Each number is 500 + 50 x the weight over its row's rms, rounded and kept within 0 to 999. Layers, rows and columns count from 0. Numbers have three digits each. The size before them is the row's rms in percent of the matrix's.

# up: layer 5 MLP up, 256x96, rms 0.175, rows 245-255, columns 0-95
# down: layer 5 MLP down (transposed), 256x96, rms 0.169, rows 245-255, columns 0-95
# gate: layer 5 MLP gate, 256x96, rms 0.186, rows 246-255, columns 0-95
up245 097:423563402539497487496507424510477504511452465547463432446583526464440550389491419521461502480543532551447434546456608480504453518544552504555551546490546513646493508620402521562504585496427487518483541519590509509508497453475555544530509441508528429487477541542464517500452480610540467524
down245 099:515438457563548546537530515485475573486535500501541524515465530555491528542609546440483465479422484409535492569571446605418525556520507521513502480477571478411519540483589500562452442511533504369475426534464501574654510502483471391443446523568494498540485510584517497549510479564471473457
gate246 093:428568585463473548512511553565482536404500603489503511509533466400501367618513485509536491559576522513465546501509432496475517490486543533474561449537426498513393493449556529547454521611485511510526459553505453459511470513586545456495513433547614568496487502435519442571549496457544478426
up246 101:426540494433551421474464558575476519412510553521494441452463477478518480531464505512525447542470548491457521586603452557438545526436508595414563470521542485487396449515511524517434498493494480583511483566484484515551524444605534443498542438482574530512459520434537401583538604458534406463
down246 099:471588419522626497498507476497523522501463491520473487552568475583565504528510446551483551447556497551473462498440512449493506475528499517402520550476535600524468468497520513449485448561435527571501565435470517395638459543484589522467472410552515505451623416562482552564523513481563548551
gate247 102:528468431448546487540468527499571487512552521506443475439537444521493622570570461427446480484512482475537535475467457501491528517528556501449671501519504606440345503531459418508570495493448492529437511539497559473451437516375462500467541465477472491428457506453427497519487449466408497532
up247 101:473565545532462509530414573489510487512501524576535497444512424496484576591526580453542444530562448469554463617501531500486473489586588538497524459458511570534456440494436425446569517482436524583401458488472546516526499544387451562497554565509592407495439503534428486515483564503453483552
down247 092:502431500475550529533449559492532557470586519568517511529487540438503466459485438545488439582423420482485548565433431430458547548515482357520497498607484503459544477543497497485453441421486512488385524562548520538486490482492515555542412512440402400511471528522510486520556405577495410528
gate248 105:493547534541446369503553528464502498489518502452418589475503528460563529557498480545485510467575481473475507533469608475547468509594496489466519518505475491514505454527522545489428522554481407371492531368593554494428480554637500498458465448585489502466438453488557583471518540420458544525
up248 100:497456472426518534564481491500473395436491475452464524458428485479542498516486509475453468513454472396475599498535521447579462473501402473531413403589453449492415532461426480511496416410503511513511510517473533558520474456583408500482440552540554440544554582403483505385480488481486418519
down248 099:520465589428479498615525465540538482570514596586442507495487575553546522522519545496406453495463520484453523507433487502490529557527441563560664465545497498462462450492556538471528474440443527527502494527503482635550582468522521508502480498500513418494553535407514491465452509504574400401
gate249 093:563454474431556416499535507487480382486469375480474484532400461517489530448497415515448555480414502430523491554418502510542450488548604481516624530437491400471512458592385549554513489532522484528545498543537552506532452493495453498508468524409444500466511466573428491469547487460543538549
up249 096:487566450530494490457472527479490518505412480513585420481439569468536450431513495528495525592512468506472536440434513463478604488535520433441476531597530461389464605489449407480614599534533562452568349502563465505462479512444529457530497499500519558489512489469499473430478581482473546486
down249 094:369496531529433554458571445398526501459510495444392462473550439498520471451502501511515541496558475500415498422432567493481510595511489477455433446544429460450448471401450491480547478475569522489572508509459458627436502423506626468495498534485548511506468479572480513555484492549469601517
gate250 086:495522517537392499526427471450492530438536412477585509514544586493510507493479492466460566558438490479462417529604560436501553560407551543500440507440504563499502481476495593544569546637452461485515529538412499500475624455454587552528575527475429545498536490533437529464470471510491525439
up250 094:418385480587479453447531460476537517509515471433485540474504469461483558396524400403484589510404543411492511502523523426512502464514578576414423500544483523617465561521458452491470444452500478532492551473510498515525433452509496451458432481458523512490469464383441536436542494437547580490
down250 095:422535449531484493425502573492464518423560497473499527455564500491482471555450487462485551547583477517458506488484499460451519465446561448459479595530510464431481476575541516571553597527579448454491504506366443511438649469437491474451439565525475520571584519474459473471438504417456587442
gate251 079:541495464594532492534473564512463410514533407536497578494462452568570579556414461568458493454416494398542589509581493503453404438461550511498558512497494505461508533526444497517540467524469514507381584530472504442553387520480506497526540551460560486484535513538474574548480464429473467612
up251 087:466442542525485389511498593509512496510519438428461455464439432449546539555469525444450482441511425395523528548547494454540354509462590564561586462508443448564551441502454517503515449500464464479461542436486500483495445492574447573586505499481571519480481513384518515533467383500466503524
down251 088:573431461482643483429493523449488480466507564439633506567507462515624494554405506501531551505422494475480433493555445460521476418453490499516530520523502530513554472544574446478511453485481490595432528429441591479556484470503514481469481463431495407445519535511516422548473549493519377521
gate252 097:486559440451514444490545543551517464524564462494490460483483481492565484477541411507438549486476589426432439519490423401511441499533417484447543463543530448463510521544583491471445636625515462436494543398503355552486547494512480497469513551441465543497530470489470470551504529507581437428
up252 091:579433553417560442455544449422550568475537543480488417487485444525512536504536425563511474431433478499520420527572544518526410590466498472537477449467475484494474569528526452552561527520458495440486516506552397422522571631462552542447465483471513447466478522566487538439445417462603531483
down252 096:529487521465472512466499558541486498541625399559648503486525459512535456503562540431534548509544540495442507516477408536539495551529455457521570449538553464516455451563536496422517463502538545420488596501482621577498508401490508536567492551502584430481570467554555479475478580472476440431
gate253 110:519487479585554496507513502542615581444515428529515432559395596483464511549515530405495460508509483417483494515564545460505528448529519582483498642523524535558475429565542477479573568545492546577407463490408493467568450522544529529456495582550516466575468488496502516545558509581504543446
up253 115:457473489424471442442503660499463472534445533483498503490549484536513548538449512474472507535524508651466461544559520522557559484437482396514400525491510480514512498480449521418406429439553460452564536572493465500524576467436479534579472448498534546460522477456508441446518418384518428464
down253 109:405532452517467467453486575475555534543491515497523395600458535625434551516502491449536545503427509498498495508515445511495496430556446560588562418612491533453494510476575552406499576449535524521567433471538515478425493510409459514516569491436447530538509485425539448457431442466508458573
gate254 104:529473432504510515547489556477476558520498491482489564560468407560520481556525507518503457534538431511453457524386507502488404479547481561523525495533468539493443409430604519484495472500537628533547478471478453391433465512573473438439555508491472457648546409516555566529504581541512541580
up254 094:523468561543467582523464479458457510535643499505544446543556435481475471455475470418353514340448520521513502483549578543543440517499518427483488565485447493513432471573489560523520534570535483450593511425503498497521539339557509527458520488484497513516489560513460500468439513476526454540
down254 101:540627611508513431560508513530499479464544453546566374576517496414501533462493544393510490546422481540488547470441498442424493446559467559432583543532456555478578524495481497466426495519524456429523561491562484578488476515530575487507461420439460556469441461552453493454557508453510523422
gate255 104:439464587475451481451593482508576508445513411448530433574481483498470509461464520455500513505536565519574466550490542568543393517548470530546427515505470447528454433393547546483529430491451546493508639573561525479495546542516546401556558571566440491500553473504512483532433390520476505445
up255 104:519452399545502589450559481509473450451618537458529526520531516543507509560508594520463497567499580471518604550504494548472450647514541435429478551605413397444452550502516475512468429563484452557465453557528549503475569528525473507512516502488398450506483455487552484563488447506440479493
down255 105:436504527511558513444519475497459512478592528526547522433494530557477503489548599497443540574524438592463500450522472477507538455542491514626627472582477508475605555451462529507489591528563407594507491544510496514465481473533469460515515475608509475483428503446532465413520552507466435634